config = dict(
    n_layer=15,
    d_model=192,
    n_head=3,
    n_kv_head=1,
    head_dim=64,
    d_mlp=384,
    vocab_size=4096,
    activation='swiglu',
    norm='rmsnorm',
    norm_place='pre',
    norm_eps=1e-06,
    positions='rope',
    rope_base=1020.0,
    rope_fraction=0.5,
    qk_norm=True,
    attn_scale=0.213,
    bias='all',
    tie_embeddings='early',
    parallel_block=False,
    extras=['some layers without attention', 'local attention windows', 'value residuals', 'learned residual scales', 'norms scaled by depth', 'capped logits'],
    init='uniform',
    init_std_qkv=0.055,
    init_std_o=0.01,
    init_std_up=0.055,
    init_std_down=0.00709,
    optimizer='laprop',
    lr=0.00215,
    beta1=0.9,
    beta2=0.95,
    weight_decay=0.072,
    lr_head=0.0129,
    grad_clip=2.0,
    warmup_steps=585,
    schedule='wsd',
    decay_fraction=0.685,
    decay_shape='linear',
    final_lr_fraction=0.05,
    batch_tokens=[8192, 16384, 24576],
    seq_len=1024,
    doc_mask=True,
    train_tokens=87670000,
    steps=5614,
    dataset='wikipedia_en',
)
Each number is 128 + 32 x the weight over its row's rms, rounded and kept within 0 to 255. Layers, rows and columns count from 0. Numbers have three digits each. The size before them is the row's rms in percent of the matrix's.

# q: layer 4 attention query, 192x192, rms 0.119, rows 0-34,64-98,128-161, columns 96-191
# k: layer 4 attention key, 64x192, rms 0.114, rows 0-33, columns 96-191
q0 067:166143189064169135049120143131058163132208073153138130129160147086125134113119162138124161151113117116094108118133151146153159191139123092115140185142118107134097127096097096072137163105104169096148146129165134184148108161122113108165117076134122141113116110167183152123138088194129205136
q64 140:201128073145129148159129122080124128081147122153133204115092195089153132140085101129173138108115163160129146152084163171125170082102114157129144167175166180084116136063113143115090131148152132176163141155146200176140141095127086108107103087136159145185154122114119127103159150110099188096
q128 105:139139157115177128143140101103143135145150087137116123047062142160158065183116144135184161078136073163074133126118144129135078137159106103173144090109154130137076117162123131118187167118163068131233102116161156137139145086111127129102138091150107086075109123097140168120201152119119132108
k0 154:118170085130100064159126137062123107113132178059124177172114168085154181132078133107165104114097167154146174087140131145101157085147090149117139118101106148103108126085153137160111070104114137145112114117147125176166137115149155100181039159174131116165113073116118115138173163085157092090
q1 079:168154149096132133109144097157101152113116112132140155175144158082176140147152124109101150155083114153115135137126154160150118155048204094164215181100157073125134090118190106100184188139115076141097119158185110108128114172097170084124157137094104090156077198128099160096146105152081153136
q65 110:172153116127131105099112135099097123113136109128114147106080151102156171161105089172162122170111168177119111140086167130179151153114151194149142108121140160077096168076114142109112158157119134178170162121144162149180089117110104093136079156123131118170133109147107123129163116095122119165
q129 101:126143182120176120106118137112106149148139089139082159111073129146142118144156155115140169116152124134060138106112145169083101129161065100166147115090143135116078121171186115144196151103151081133185131127167136177156190079104145107105155105144146081141120141110097161072184129128132158070
k1 101:119180090122130061123149111123146083107147180068130135165139113088141171168100155138096127143072115144169142114115098078127147101150122164132140134103102124087093110152151100148148073080177115099102122142149054151169099139113172070150073162157056089137091047077161119131135151113176081123
q2 085:124126115176134154095135148157092103175116125112107153150162111065075188092144132041115135205105080068160132197137148122109169179086123159125109090109137112149077196128088142110193122198110128088160099134123113088074136142117152134107149159104117101126086154103127135081136151135180133140
q66 103:169175087125083057138153114139165088108152102153177146146127179093164215169112094103154132137115143149163174133136164115150154112077137155111158179120126169068059165110121084116078156137150179166145091118142107151130093149125113062151056114133102146175141096116102173135149159119153133099
q130 082:190110108135143102159152158087146115118122131141130114106125080107172102120185097132072140113116109161117106098076164139144079091204116157117133122075168141107068122132167129127062144084144092165167122125175094122191100162151109106088122123135124097147169132129116157128078192149131136061
k2 104:128165172136152076144120107136083146118097140153127161132111159045100147142073172087172162154103182174135179145165109137076145111154100191157152118101136081154114078142165140162131117138168166104066153125097119136162160121079112088166110142148123121159109119124108128154143098150159130151
q3 083:163090171107113141173104113101128071142098154136137137122126203165079121170099205140090138051082154159152144062100048096156158124158124145173061141156168200157112095090150141119088138152136140093151123118101143176153106080062125153126083183136097105103099151167145134133142131137120104071
q67 106:141108153119185132110094146152062185141129125127086183106166107137092134173154196115141134140099169115103150117096127126108096133189113131159142111059148078179158109160078142142201098143170105079119112143116090131150152093099156126121130134149133101091092109144166098122135081173122146165
q131 089:071068160090147129143124099145158144144059092139125160107119180165103113046071127118090122158094166126170162198097125093168055124050146122137132130148111132215133048141092131068134039137158146118132132120119160073071166114136142150120123109089115150144106138188168159164175118070104109120
k3 090:142180171174160117132153117123153174149170156143138126095104098158142110111156144149147203099131083126148132111127151142130103118089123103087144144120132132176136095146144093122104168113125133134143094136176094147054104069176141127068123127114136114175122132099115134126131193133138152169
q4 098:144133086174148073144114151069184051135138155109156167141061126195107182140124228171151190104116127145141120044139107131059124114170102115135107106125127158130124104141207126139058047110129109143127124091140089152107136071191116102145119150120163105122180157149134092124162124105118094122
q68 116:048111144140173129128085174115156115111132091106135119186154054141113069115089196157085153141130123095160181109105076094119072122192081077141115119149111135138103143204090169148140117080106095128132091162128073096113115146187124146126129102081096183102142115154153136100094131148135099103
q132 081:107113152138117177109143117127143115183091130184125097116164203140070114129107125160083130164126180129174140132098102100147137112072187141154052186135145147134176101143098139137143109152123148139132138127115131098113091141127091123151092084114122124169085135129194102180134036113087105145
k4 102:111090160137105165072084115197152162190099140128113093140163103213104079118189117109108158134161101123132132166161176156156118124080148123127109097132146136136113109167104138133151151180085118118131089160047172111135120119133188155117216148120137176079099150170119150093097126162131131128
q5 109:123122097191127134101120197093111132055107102127129113146110077118139124116148162148168146155100118139122129135143168109137063160175145105081178125166108138074118158121148085095119094122100101174133148145183064116140127140115086150142140103134111090133130129157151195091123102056124122176
q69 113:070094146134117125177159137146103116149225162081111124127126105163144101071133106155118134166116092087190140162118108137178132111063131140147057115131115139061200164157139108111093163177113168112141140151117131160128097161111110163091187097158111157115139177195126122123099115098134129112
q133 112:187154115097106185085126103144096127127133171149106061166149141099106176139119142133080128143108110136204123095106051084152142122126105104136118157168145128081146105107105128133127153138071167129130078136081110137121106167162096162110138129118056154054123177185135086157147088177160106189
k5 119:110093140144152200120089164147134137142098091102082111117168116176176087156136058136156101146178106092122066163122110115181178106141073165099148137163159138007107185100101157135143119143105128142148126150116220118231144202129125133126183103107162181117131127133119115123105123108149126153
q6 107:116131137144122125134161149120133157128150054140135070208153072145111139124131115112105123146172070120146106119128168156120148106129125098096149107094135091109206139097068112136118109105140095097083149145142135090135091162124101106169102129099071172134128095098081132131109178078136146174
q70 107:099129141171065118196200122114184142095122113164190141162119105125139134124170124074102134132116106136144137107144140114112122107112139087139158117143058078074170069175109094131107121091123162136046117086114110100119130158174067132138150126134090154193074109142143121132151153112116112157
q134 103:166115159185066124137155085143134137129143142125129088152133134137096150077110125077099115143170100096105113125168172134160131157136116142190157157123084161167177160141068182144135149119103169079096112159104126065090101124136089133134148108141087161157026141168119161137126103140103077091
k6 109:148191088128121065146104152121110120097125058152101154080109142103192185173120108140119083128089168186100150095119156119088113126163123118119129098112133123139105158073168118121098188127161149168149147075218138177133157116093103103141072111121173083089163127087134127099145114123112120072
q7 101:140086117148126114131166157125125146106168090141157134198135103137153122069134115105097131109138078127073097122176177122055093139130135121124151122102091099118179199141097124139110140161094140122141096161132118073112165144154122124103134099114082185090108103124068091118171146066085151142
q71 104:165133096139108143207170120073157109102141135166168085166076131121143146134078124115152072087116109149154106146150097177128132146046120154109139140103098174077153149105132111073101116102124211159120155155135197134127157137139102136131118099195109111112102146130106151111198130104128154185
q135 102:162157048126165144121165153114154087094159123177142120109126105107162099182115116144161143098147052096135069139119049122122116090159141111145158132135125197045132178132142100168139162070136080119113116116144105163193126139101141124128102147146113100090137142126112118165127122143132120175
k7 103:106167096096115098138117170077086129060160111123172149133105181103137135151035117161133029161142135148127167109150063131136125128129115152139090130115113144059125149090160146152131080114149125164117161157143136149165146182104128126137083093171184150140122157126098078144145108090117086171
q8 096:153168098162114143156199115155135117059117101132121144091131123114157120145131043120152065170170139131124120157120129164122077175089129155054087145169111103095122117112104071140127117176150130173127178115235178128142165146179126151129099135160156108139101141100148124135118126116071132135
q72 104:174140104155108081166207115122095105098118184131069138104114155089186171102114089109134100088167143155175132139171116182111143122088102173104139144105144137103171076092171102121108100209142127112147151082113156157153159105149094154133091153166173097108115135097103119167161083136141168137
q136 113:128170093165116081152170088090128113069172087117117133110055109103208155158120105131108096098153093082077149099135147166143130096088083188115128084126110177180091136162181090097078124133155149126092125137182107173055136117134137136163056125169154118134116134107140113149128154102178168111
k8 095:105158075120155120168093111115126151092092183125167130134129144128101083106107165147119155117152137082128109113150085147123091106222179116153138135171111128156165107166164159130134105094136117216110153115110058162151176108064123144106129116146113113109162147089107172158196067096060162110
q9 092:143123121090170134145107129166171101160082126131116159080102142125183139083078159168120199134115134162121136070105048079158097061096114171127097123148121123187142045121085161123133075092165173091136123077144143159134138078141128088153159133109120106123125097113131146112101111129140084099
q73 096:126148171165115179110103129151150121174056089179121110112122098184097124091100188164112159150130137078099148126136136133175126124163149113140098091095102131207097131128127164115155095088119164056081100079141073118112128055082120083129154184147058099071127126121130134123053102148151051089
q137 101:139109187099137173073142100157146126176131150187133091146120117189132144144102130138094122143174110125108097123089081155174099112156190123151092149150131116161109080207099164110165127123095127047151087123123095135051084103126110083150170113124098126105144122078066124170098128163163095144
k9 102:082114148115128160064178160172155126189090154119118146130119063150131091118159161124133214100138115053113104170116098106161127121154108121121120130102084174192138127174095169144176122135117127118095165121106120113140144122136137148080177124128129157132108175096141125100033099148120172121
q10 112:173140152087138120102143119156147123121121155114110129086143161134120121092168131118130193129166121132127081129120128063139133132205169139163086104119133097186181105109162150155132166105125125105116059071116072145063135108074135122077184148161146146117164162070115159126129121164129091127
q74 101:177092172132148147082122095135080126191150085135163140030148160110182172124212070127105161126165071197103124139152201109148147095173145100113135085113167120138145114150154159149157136108130103134100138110115126132135155161133191139114145140125168086077159144103111152154103134119141100114
q138 105:129071162119061154099101152142128146164133073202138086108194102146093081129139116170147077185173149133169113148128140099163124177145123085155123144136134107126146138142165141142182155140128109112143125114110189109141102146102125122114183103131103131097211098141139175125079134113153095088
k10 090:162066148134140158136167135139130100173145145107116170152135143124146132144173090025136157133120104114093127151080146133122127143138131125127130184136083048126169146127092138118088096148112190097041103108125111096112099128162119151129114103101151105156182100060149129120110142145097168102
q11 101:127171108095192145185123133137156144146104108076171165066135115084149118160075151146149104127169181158167177141104078093095080111070154148108095136092161149094108084068069145120136086173135124144129161108108172118107179143166129134115133105146155107086134118147098068098134098160121144124
q75 101:150115093109182131145123109145121152081082105126081106133127156137171141169089140100163125149168131122124128129127053127086158144152114143148145195117189119113095111092107135060131146216148117127182109117121133119161193095100153197157101109119165131081103093092153102132094061201119194074
q139 127:149156074122185155149140090109112200102099089104158155096084173126144096099092079133168107076159140120117118130144130160124139059091113146127129142129126181177153124100108099032078087202133144189093192114126173150128195120104122150131089108160147125094117134106156135147110079104098201141
k11 099:107106075138157145104115099155133140091132168101090117125125177114125116097079158186155147119184143125147172154148075149198126145205103175150072140142196223128178070156081097178150126152087142138105157129163130150121170121099144087144121121145171127108061103140099125189135096168114087165
q12 108:117143128129083133136134141127132128142068128136151137150172111106057126131083125108092163158092154108153069103144122137111183106163144120118140091195106142129142136171119049144100072084150197180075135119138059104107133149136119138163125149121160170124168118138140134114092110186157081086
q76 097:143183147158160115105136106117192105129115132147071098113138071122110128199160083110121153129072106177158107091132114112150053098080090141089184084111127120121079116185141128146132117096107054124105125104132101139053133151134084061097121164098095124147083182114109179122125115171168126193
q140 105:085182125106128125128160098101134122149158136176139126134122090129125133160169122112144147128120121103104129131082103112154083060086180088096119159143127142205107096117143110174090134108114118092110168195180092123092125092121162136096133132156116123162179149087115167174126129198125162093
k12 086:126089117134120097129098112149184122096132121145089144095124113163069064112074119141140181167115159127151093110149155173106098076156117127158148109171074153171106101181170063115101095154126170095213123132082099087128163124112127148172150112159125118121118129148131152123085136098170147088
q13 107:152131156125102104163210132091069198114124172092136146158137131153133098092030095059146089105161073138129135118110147153088105045155090103122111102124112165122113184063082106142099159093113161148170178204125156130124160133150125153151130101131123145137121107120109169115176093054091193076
q77 096:109112174085080172197102119122115150144130119180162144156132148095152123123062123102076103127105133159141179166105107161156152139106114129180125100083095135112154151134111116120152115107080196179112140096156132154151095099117109122087166076108089115118121108157140100068134164135108109092
q141 094:118143102128151104100176165152134123132117126083136124135139133093203176129127196148159120085163072133111143107157084128101067111136130091166130096139115139074155187136158150177151192144087130120144055136136102165066127113130163101167158074130094162141120152098081124103152124119131127162
k13 093:153165094085142112133121189204154131194114100121103094117146137180149128138098132162156098121191121099115109112156093097203151137157121100146117110160152124103133168120111141080198162125143088122184090071154149096174077160154159097147131071119116147085130169100098087120206090139099053130
q14 110:114075140112125141083130118129114178109140168153115142155130232182178108128081157147208100118167165146133109140117116112149148163138109118144133146126129207107143130085127152083169141091133081074191129097131156159139124119052194147104100169150089136109154123102170150118221103084126109144
q78 102:110181174118120131087051188107138191149198079128137079132128096157111073127134110121118139199150114151143120134105171160102124151152148095109128156087160092118138192161165123111150128078130133110110184171142102099110082137098131135102150085119135109124125145116087121082138183101137106185
q142 105:148130169176142169083091203167140111157139145118150109117169058115128132095166128156098154199129120157188132154160166088141124158132205123074166118106121110050130172138108140103135142089124108157172086129142092118135094172118095120143168107106145103160145203150129090087174151096161075125
k14 103:069134148166183083127108095142091127139128120092146089137156073155166074097155068063149149163085076151099124119149147129122151157128125080116157097135074056061101122169151137077092134144105106071115080174109101122166055179134114170193109158152161117139095178110141125107074138126142106225
q15 113:081087136097115158100105109081108164121135135173137122128167111158060113172097072157169169138116154109185138079129169106141180185130180061150139119189107175090089184081154114121174111143129127160130148174126137065205134144130173133165152201122171121108145078130178122119117130144098107126
q79 102:126151138112145124070129172091174186129131118148152154148126115109094118173136085075098170115105120106154077156087172105165042160109125118174120149049129091173165119123159070155147125097120112138115111121120137080138176177137185099100129142136128138118138102148145132132089118116171136252
q143 104:106149159119141189074115168063137095153160124108172175154141147145143132194161110109101135153121098079168153129121153093080125145072190017109153181170127082113122104115138137119083124099125110157121101157102144143092155106122172192085147137095131145154192117125134071121170139119100110117
k15 089:140100146124124115203120162100100132103107125174096096066120067109117110134120107101113082025101185128140092147159136112094103087129127132113147090158102136174066140151174122112142146125100126148109080142169125088128162134141129140169125153203104141084117170122137112125090086119109093164
q16 062:117110106082114098164112154053127129080166140109148115114175112098099056102060071102177158078170063175120103152122124065114167100131072147059168117115108138131146117144157142128090095130189138130100159121127111184112128112173045155136144106126102143153146074115169122154119136093127158095
q80 080:131117167113150177116121096145140166093118172136128130120118125159087107133136139086117142097110150091111129135152135170124091128074136113169157095123124096171136119110150099114138172130089100081097181185087118098090178085090124132089125146128118121134112106119189081155133061128131135172
q144 077:154121072123171145124170162156092146192148074152169142162150152148124155085161162080170123092152100127173121108163116170113147122118161123173121141176130109139167141101060128125103137144127164075086117178132167055151131116104086157145146129115110147118102110163159169113179102112111071206
k16 135:123152093147141115139171168061151096056134154097185199121085148127197147162135129132171122065129129158151134112119136170088107081114101143140116167175152137092153107098152113154079104162122138193135136107184161167133156123127119154111100099138172132174195178077125133138151186119123197069
q17 073:163155121101160097092084178096127124174162115160155132137105157110093120123082178119135088108098122083104081107067134163118091102090129067125152127078090177207113018136140115144088172149127132075100120147141134134122109106083134167103150070138092102144180158158179119146075130148132126136
q81 094:176081073167153198129103106124105140108136143133142167110070173114111108104116156137204149096105171156109140146110167160126154088147146181098151130181171161147180139143070160058107131170155084139095124145111182142124131064112132134132140116110149197159131114141184074084110116136059185135
q145 081:125100170114134140148147110117168132085116084130130153116091135147064117069080181166185124088139097154128178084186110141164113150123157075111124083139147090163101107116097124132180154184173132152125152123093148122156118097127107149128155071085097146087092127191145135129165039086093083170
k17 099:128175120121114091094174143088118058123132176133120133176067151131196156130144123137146099049146140134135114111091093130119169097100122098100100121097090108092148166090189077120081127114097147117152142145140136186118148128148161106115068128185144098144128158067125110161139146106148112094
q18 081:145090091103126146108114149181122099145111079107116114146141142097132144166183167100116163087142103130164150160118152139162109144107195123110236128094113065144148084160142101078142103057117126094173061113100131110175111153131100124175148100152100130139087118114122235166118128136101155138
q82 103:165121125132171114127109171078130139132140110107106151082130147122192148125161148167168139139121186112114139155088196128139144126182125160150149130109150147097088159094110205114144158142115117166195129132153192200189107086124148090104114117138164109148182160098118085072117107126095142136
q146 104:139120170103138112160150147064118127116122095183101120050084132138136104136110135171148172115130114176072151143094154132146096097133098135138175119140110127129089083172163161132182139151140075148207116110196121099150123092127099101091139121142139108106133109131105209097162154106100159072
k18 109:109150161123108076167130125061073057101088214136169143165136183079156200127114103082180061112160188106194155077159101141070188153158100120166143168096126066126152135113178093134132109081104122146115112113156079144140104154062125104164063143178128095157105110081123069144174166131127093090
q19 096:117139085180152105127159136104213085136166195082151125112056087203088092138125175153159199117169117125106134062100097143070137106156130178157091115108149161118149136111174196131097072131155138148115129082110083133092111075176073084117164148155096142137171122128126081139176124068102127111
q83 105:082083134127094154127120135176146125125135133084137091133155075167087093057126160134090125133186092103177146130133072099096079154167108079121093068158146099098158135185116104132156106120129096131122123124072085089090152181192118189135163083137108136074131157153134125109157109114145091138
q147 090:133104144131094174123168115114123082139142168143165094137181144147122170127091132138063100162087132104183094136099077101135192155083199103193096149180119138099178152088105165113188096172120199104078151146102108089122098169122164107160101137122121121123112152138162072165145110146148120128
k19 118:172106141162112194091107130190150185157127071155108124079140101156118080149121127146108120158163108152092155156131155123188109171119106121136124160111130162164136094179040162126131159144157106117129090173083192105130150130154145157076209067115132145134124147130116181089081086174110160141
q20 083:160123091177153147128162173088136201127131135113112111085152087153079125127091097153068159148130147084148111140124213106086128131161115130117115091103123153150153166076116076127108085183118089130060184115131114065078189186149109171114126087164127162133124150097092088130158092113068130120
q84 101:069154108090094132192191081103197102130170178117161077205100106156131126091144079127108113140139064123160100171137098122126170114105134061116133170155111159072172127113123091117092136116067168117065125159103116098127084186165130135157137100131096168128119096172104122133135140108118153143
q148 098:133185077140148135120138098098135135120165093177164060200122075133082112136122085085112118107109086099130072134125093090100142111121174081162076147140133133106155205102127116163108113084065146075118113162176118071113080157130088175174155132178128151099101152121188121173112088182112125166
k20 102:147116099137123105117083109129113087105108070105115101075106132083198140143103123163126063114174147155127137146118096108129167133129089113093079136103145178081108182084099129155150117117107118146146123130150186196143133144118129115162129121100144166096122150127096159050092118079154089128
q21 089:101143105130145133144118108096177177191060137053074172131081119109064088156149121128141129137081144081173103148142156138125119141124157121131090148122152107131138089109162117147149104149169204141124100154145153088114100124136119100153144081153173127060139122123120121144103132114120161120
q85 097:157146131119177124128129102108071177145111143087058125124081168109113123200117107141125101108139121161146095113189091155115135120154154169163108130054131144113137078091136083084170123158161118108114148127130147177167184147119188128197114138151165103069078120119099108110152043074075137151
q149 110:132177096117161111088153080070142106093146076145169095140100117123144126197066118185157108077137160065102118093125101123100112091133124144197136149061113213197119154087171148200108133107089151130134137112155103159117199025070184123097090126140146141095132158110161116137107118180136130141
k21 111:124166109109116176141133143131156133113157157133131143152125145110149133073097159149123147107130090139187140087131065162167094063123166122100125154180050122069128140146080131095146098129130154154098173159153129136115114137150114134125129069169098186088141102126122124161137101069112118167
q22 104:197074102146140151133139089125081117098150128097108171116151137073169102076112124127142159121175119186101124170161141181199125208102120100133102145106125191087182173129107081091083129137107136118145101048147197114147136184125121158139137112145095120123060138088116085121174124121098111153
q86 104:174119121092057106170129083116063106112183144063097105123106190114136115123100097129123119142156152167119111150144120145140184157107082135095104167144128192063123130047142087110108106130119183146133140129149172148183132132166126175214094131180134097134084088097098091137168090094155115142
q150 095:148133094142127140097118078159113100095141129084107149110134160056174120153149095155150070070176119057081109169149115136120174122092124165118121079116127203057152196106180084088107149094107108136167143115126212095128113212102139169150117148165140174078099137076090153093144178115165172120
k22 098:127164158150192087180163128105123104118139143103164075182138097117099089135120182100109112144113103095138140107081051118075122156146099147128192119158135121063171119126186156136172135085132127127093149177151061109148122152093129133127126137118122080128168172054143115155166113098119160115
q23 121:122103184118130143108125104179117151166160119163084097131146108137086141126175115157093143182146098136093135178126127174132124193103139069122119105091138094139171133165123098088158197170140101062122098154092115084130135151111153135124190133080113145125112119067081130099113176168176154116
q87 095:168158157094136087122125061092102108069142144114126126163110175096158153134138150064154125118123138214068168108184188133123207121138089144117164115107042138139130111088140144122123156129127125145100205108152131160160169138082141126181109184136202069191108135103123152128154166138133138147
q151 102:116124168157142133110129115125135144149126083169107105106101131129175125105195171091154172098145140175053145175149196154158050133148104138163089154094114166158134170192080124151129186134122033114198118124119127134147094122151115124114171155120098143085153115153124143122123233115122125089
k23 104:127172109083116042149160127154154090100091125125170160122134141100140182162100182143158079082076166170105155095133124132030143132125102111095123108107150117173108113099156134080133115074190094129112135126161105164114155071105160121139076162159158081134130148077130078089155110102163115100
q24 118:098151157205070120151103123112096098112133143123155165103116115100131166119183146117158113139094123169090171107176171145094115160117185179125119128110107141165056115176110127149155094154129135162180070131177116107146118125115164134151110166074100129189174137172162129099109155120159109063
q88 114:132166120118136108090095107140125126167101119133142115112112128133139153127099179114182148127110100123068135065102103115086064167159156103121110086137163116146090144170095214103172125136184057121125090108140098084170090147108186123111126151071119109146159154142156130085080140154109135081
q152 124:158139089165130112165161127098085096104095090083118198099118125140140090157087119130157177099056121151099150157144197155146087088110116165111170064131120111136101116113117176113100078132171151159095167138164141164192149139104138144100131163083141096191133148120121131098112157107136151093
k24 122:115097180112122105077137129146154192143086132131184095121147123190132200104102108109095110114117159140096122061184116143110136115159141118141083107124130178202142120202105093145184168152101122125214053088148116156091132102135157126094133135139139113137128134148171107145125122127136077134
q25 103:119121103133176172148156126157163148138041066122156126102130148104108133133055090102130113108115127157146130122086145134102133073141138150113136147162152141138147106073069068147087094115183148155067174093146167119150142127134111131165125082147151105112196095189129182119093094154092138094
q89 091:087111135156172090131147098118110102119088133110106131153121162168106160137155175153113167090105122153125138068136105154120064087188125134132145052067106093178149088171116114196139106135149103084072135125087081136144131125058151122122190138161162142087091148169148164135104106155093115139
q153 094:136160108130145115148156110127144157106094111191105130187115129151110098124056130102137137070114159140108108146108111127104128076138109162110116099140123150210124075123102144142137082196147180121069110139177126155109174085128132133134113146165099118132075083127139128162080019125089114173
k25 100:120124068139112134126167129185157160130084159118166196106092177108138124106081124187155161183205104190136141125129145100135115077159167163152105137149188188148171025145091130142074098165130113154121103109139175160081140085164111110119115130112146128171158125083101154098141164147127155083
q26 114:139168083155110072133146127100114074080170107130082164110161110113125118103151061074163113111091105145176136155151151150089108099134143121064125144096103097099137131159152161114080129162105187174142133177178111179128093131127107150137130126153149095184134127130147144082130130087080146139
q90 097:110166094188173106204173150131121117170188187106121111121120167138129190107154105144113118092140071138113086143095138165135106105111145172134092108127140116102126187123106192063133162183125145146161155099169125154177126105143129163127161141155099106092090104140145140122180152120130137110
q154 083:115112108152124088182130134106149164190174170134107110148097120157178129039168107103153122113117061154091096092203122152123098085118147166134159124128139157100100135147161129111135146185102155089163115144162121143139174133109157103145122143143166107118126138157085187112185162079182077102
k26 097:126136116147168132083132168139059103161156126108133185109169158105116152159112154136115125168140095142121168104177141155098103118140106163142154084098087117120149087140182174134093147096185099173131107127168126145115165134133141148067129093098177132191150184129103159101164158115137093075
q27 102:119060120098065155141149157141091123072146142177174127179107167157159088123120164091160101071118102125123129123086136122141075114126141132197129218132108163125122124135118077171087123100071122125141098132163135090146148121060161129156128094142038204075108126159109123153122140080104180080
q91 099:106100154074129140128124199125132216179077139135207110193073117180204101127087180152095114112117103207083174121101105163135142101182108104126131109149081155104106114131139112186143128079155073183103133120134162143149168178066184122133152133146136112117073131147168128146149150094162117137
q155 107:146100176108161150146169107170171162191106120165120091155158173129128073159115177148132144134182120164153135163034110126090120124172173191127140147130185104053110132136085120164163180133085091111128059176062202079201095145130139133122191107118111162095109096149127126122103142129110151179
k27 101:145093077115102141140146160097133132123149039124146144079171153118172113184122136145131072147162156138167121141135111118106080164090089108159136167132189163104144130114100133100128169161162095163078110138134178161199074137157190104097184095144140175032122151101144112151124124172113136145
q28 103:157156142120141152125165134130119143119088136147096181131144150147135166113100082094130086110063080127050079115184127167114130049180063123081150095112088108128179096149085140104105057100171161075131107111117137160108101119090083122106093102110140160141153132123116179088087054094046176159
q92 107:108133141187125103150117095090138093168090119185131135114144129178119139096125140154131115114082123181111158086113124172134081051116129151106104073148108084153112128138097139100114130096103098084141168116143058156049006085137115098054145149108089097188149158150128172127152116079127099115
q156 107:122135173148106054124152146176185145164120118153096167101151129121125131170155095130119138129115030167113131181119080140121081101166119123126114071094190128168141097135149144184117110144195139057177131098198103158117108124169185106139138129183185082135135141120088138073127097152142081144
k28 093:181119114104147098108144115131158117163127142079165141166106123112103148156054101158136123120096091203215167088152169094091151094172158101135120140122131162095124111104118108093113078108149066145161107066123140136096100134190124127115046141140175124160186154135081097117162214113100107070
q29 107:112169167071105072153180069129188088131176135135161152100097065112153161136086110156089131104136084144127170137137139148088150166066087082081127121048144134130105126093153119149070089114113120145200130145135137108101138088199129166165094120100136063145122119138088126154180102114113148145
q93 086:094064131091104139178112098160123152166149128169171096085135125176134109078113159088127143127136079106089060101098154122100136200157153097064094117125126166158157118118119143100144123109120203121092074153165121103177123146132143137150127135147097089087104121166097115140100082145124088114
q157 106:101167105052150101136148073088109137110116193089114123105049138131113144123104145128116136114123113106127079062188120188106175108074114127139121111140086191143136087149208113089124068109136137146102169088118103153068163132103106095141098198157130103140091186122088108168152142150130204111
k29 097:133168170131156154101145098102110126084104109147208084118114127190137159133110126171153089116141136134107138044107122126144165160151134136060107150138118164138085125102120134149132102098142132156190093189156075130082148119099151119123139183131177078198118217085149126151118049148141055179
q30 108:123156115136137147130101137157131135126168139100108118065127168142118142120164162177118142135191127077129215144121076160156119159112159158120104124110150167119141066140124159133137075186130111129140162086091176120133144121133182164085135093163198088129155202194120101121171079198152122156
q94 095:089155094143115090091070082174110111169190078101167108076129150162132075183141138220182163152113098131128132133092135140084137159116145056134070113154159109124152125160122181102137136148121134107211141106125119126129104183124138185106140104108105142121161131124128125167102173183140133079
q158 085:123134129163086089143102063138096138128125096178118139117108166131107096129150075146129132091071173131147114100147187136106154167081108111100099126119157149186103038118159140158141127236085126196115154120159147156064134119138120126085149109100220065121130113107115097093122140194105137143
k30 109:151141131165135122083173130179136217083156149147173047122175051158128119130115097115133121162176149127135075167123181135089127162164168117148089132116174118075130162158150137158113165186140139080125151193105152117159107115114078161080153155148120113146109218170122133134121184162197171142
q31 108:144081104129108137160069114124132165096159134095122160102147160132143106108088168161172169126151125145151209091150108120181124142082133096170107136125157166056113125112086177128145102169148067149149097119115158132198114185148205175097150088100180122126156106197111091102151159140091137123
q95 092:098130106093125115108109029118152145110155118095153073145114145139024087130117176105185176103135116162112129172126174111104086153131120082162087149090158153135142169144108162153147152076163157141148136161145114085146136123125142162070089126119155181086111069140163114126113198132142131180
q159 098:106135134166161203126123133091138143120124198048184129163094140170098117104155167088107164090118134112113125109169188115101107135174164106128134185147105118099170174139078152131125153104153130166129072124118131101125132136068113200082097140101163149086156143135167105135150172102132137165
k31 088:142167216132185119105145159131134167115115153159087081074086060105129116186174106124122099168132127111096111146140130195126096155123144153143155115098127130110138149119203152202127203144094089165143124180082162077118096165165153126089149152176124153178102183130139174071147133125178104164
q32 105:112130091086124091168120123109145164155114139141194129111149165111087142157087135105140094101165133141185134144094064129101129125105126164074131092131149139117105138096134059155142120118132106172148155192164182157156148120176164177142098124149171133087106084134112093150165111118123196086
q96 090:109092109074111118106105130132127129058119108199190126121147161074063148160141152125129149102122104141158124163125171132112093149139116119107177129125112139136178144149110107119146135086171122154075138123163127086157146118162124133160084098117062091112147065093104152140129134114096125204
q160 095:104155091100158124109102095155110141125186181100147162176082178170158145134096159123172146137147129094170100072122095167131152141031141108135163115162097142142138149114172069126065082141130157110115180113101132163076199091108107060069090156158097094146115133169106071137174065172084166142
k32 082:125159134106106085080102112142110177111119168149162112141175076140131163173108168162142124096128136097113126069078085124124145187135162146063111089191123152168117121123142091093145098161151142139121202149117131144150184120041191113176159137229186110115102189086092066152092036146074055129
q33 099:142126114129107155185050120130105138120146021149109121117105060135144153176174167135102136170155058123187196146108114155133084167097170113147134169155162128056099145152096132151154145198074145192124143123096154101177117139143142091146194068159112130092071162111123100112105141082089153156
q97 092:085137136079125126136166152143097140126109126070070097148069128188168080088154113106138120094181101136102088106075074195095072122124090142175091153111132050113117122146159104121113136169135190168170090081152125154129219128142119164152145127127113139069105148045198091134201139156140199099
q161 113:142136114111141111142200114098127155036183140090135171151112124097116099093085159135142104074131172148145152135137170126120056127094110193154080124096100131122124151128121116133111125159087184154130102105123143116124158096185117131105125090090125160140109123154180146093158113077095117191
k33 094:185076125127114174157065101103095134118181081133125107138095157161101141127128125141151136086214140119131117152125107117134110129158092085143142189169099125142186183143140090194116184170118174143105089136145156159161128139145165152122113124118082190093129105145190149125077115124105139091
q34 104:152145144141074140122090093106094196080169173200199081180110094123127149105154106164142118152084127097166136098112118171052099167114156141140172139201077189135101177139122116098126159137104126128137149191169107106107118107126139145124124120118072101171086169085153111115101097095152149140
q98 087:132175133166114137136152130121134139091129161156066145180116040113116122135107124137079172143112123109144113149162103108113108157116114077134169128098168142149114117115161110068192122156081137102163153177184118177146127100106173104168120168129090211118161156154165074118143126128197154193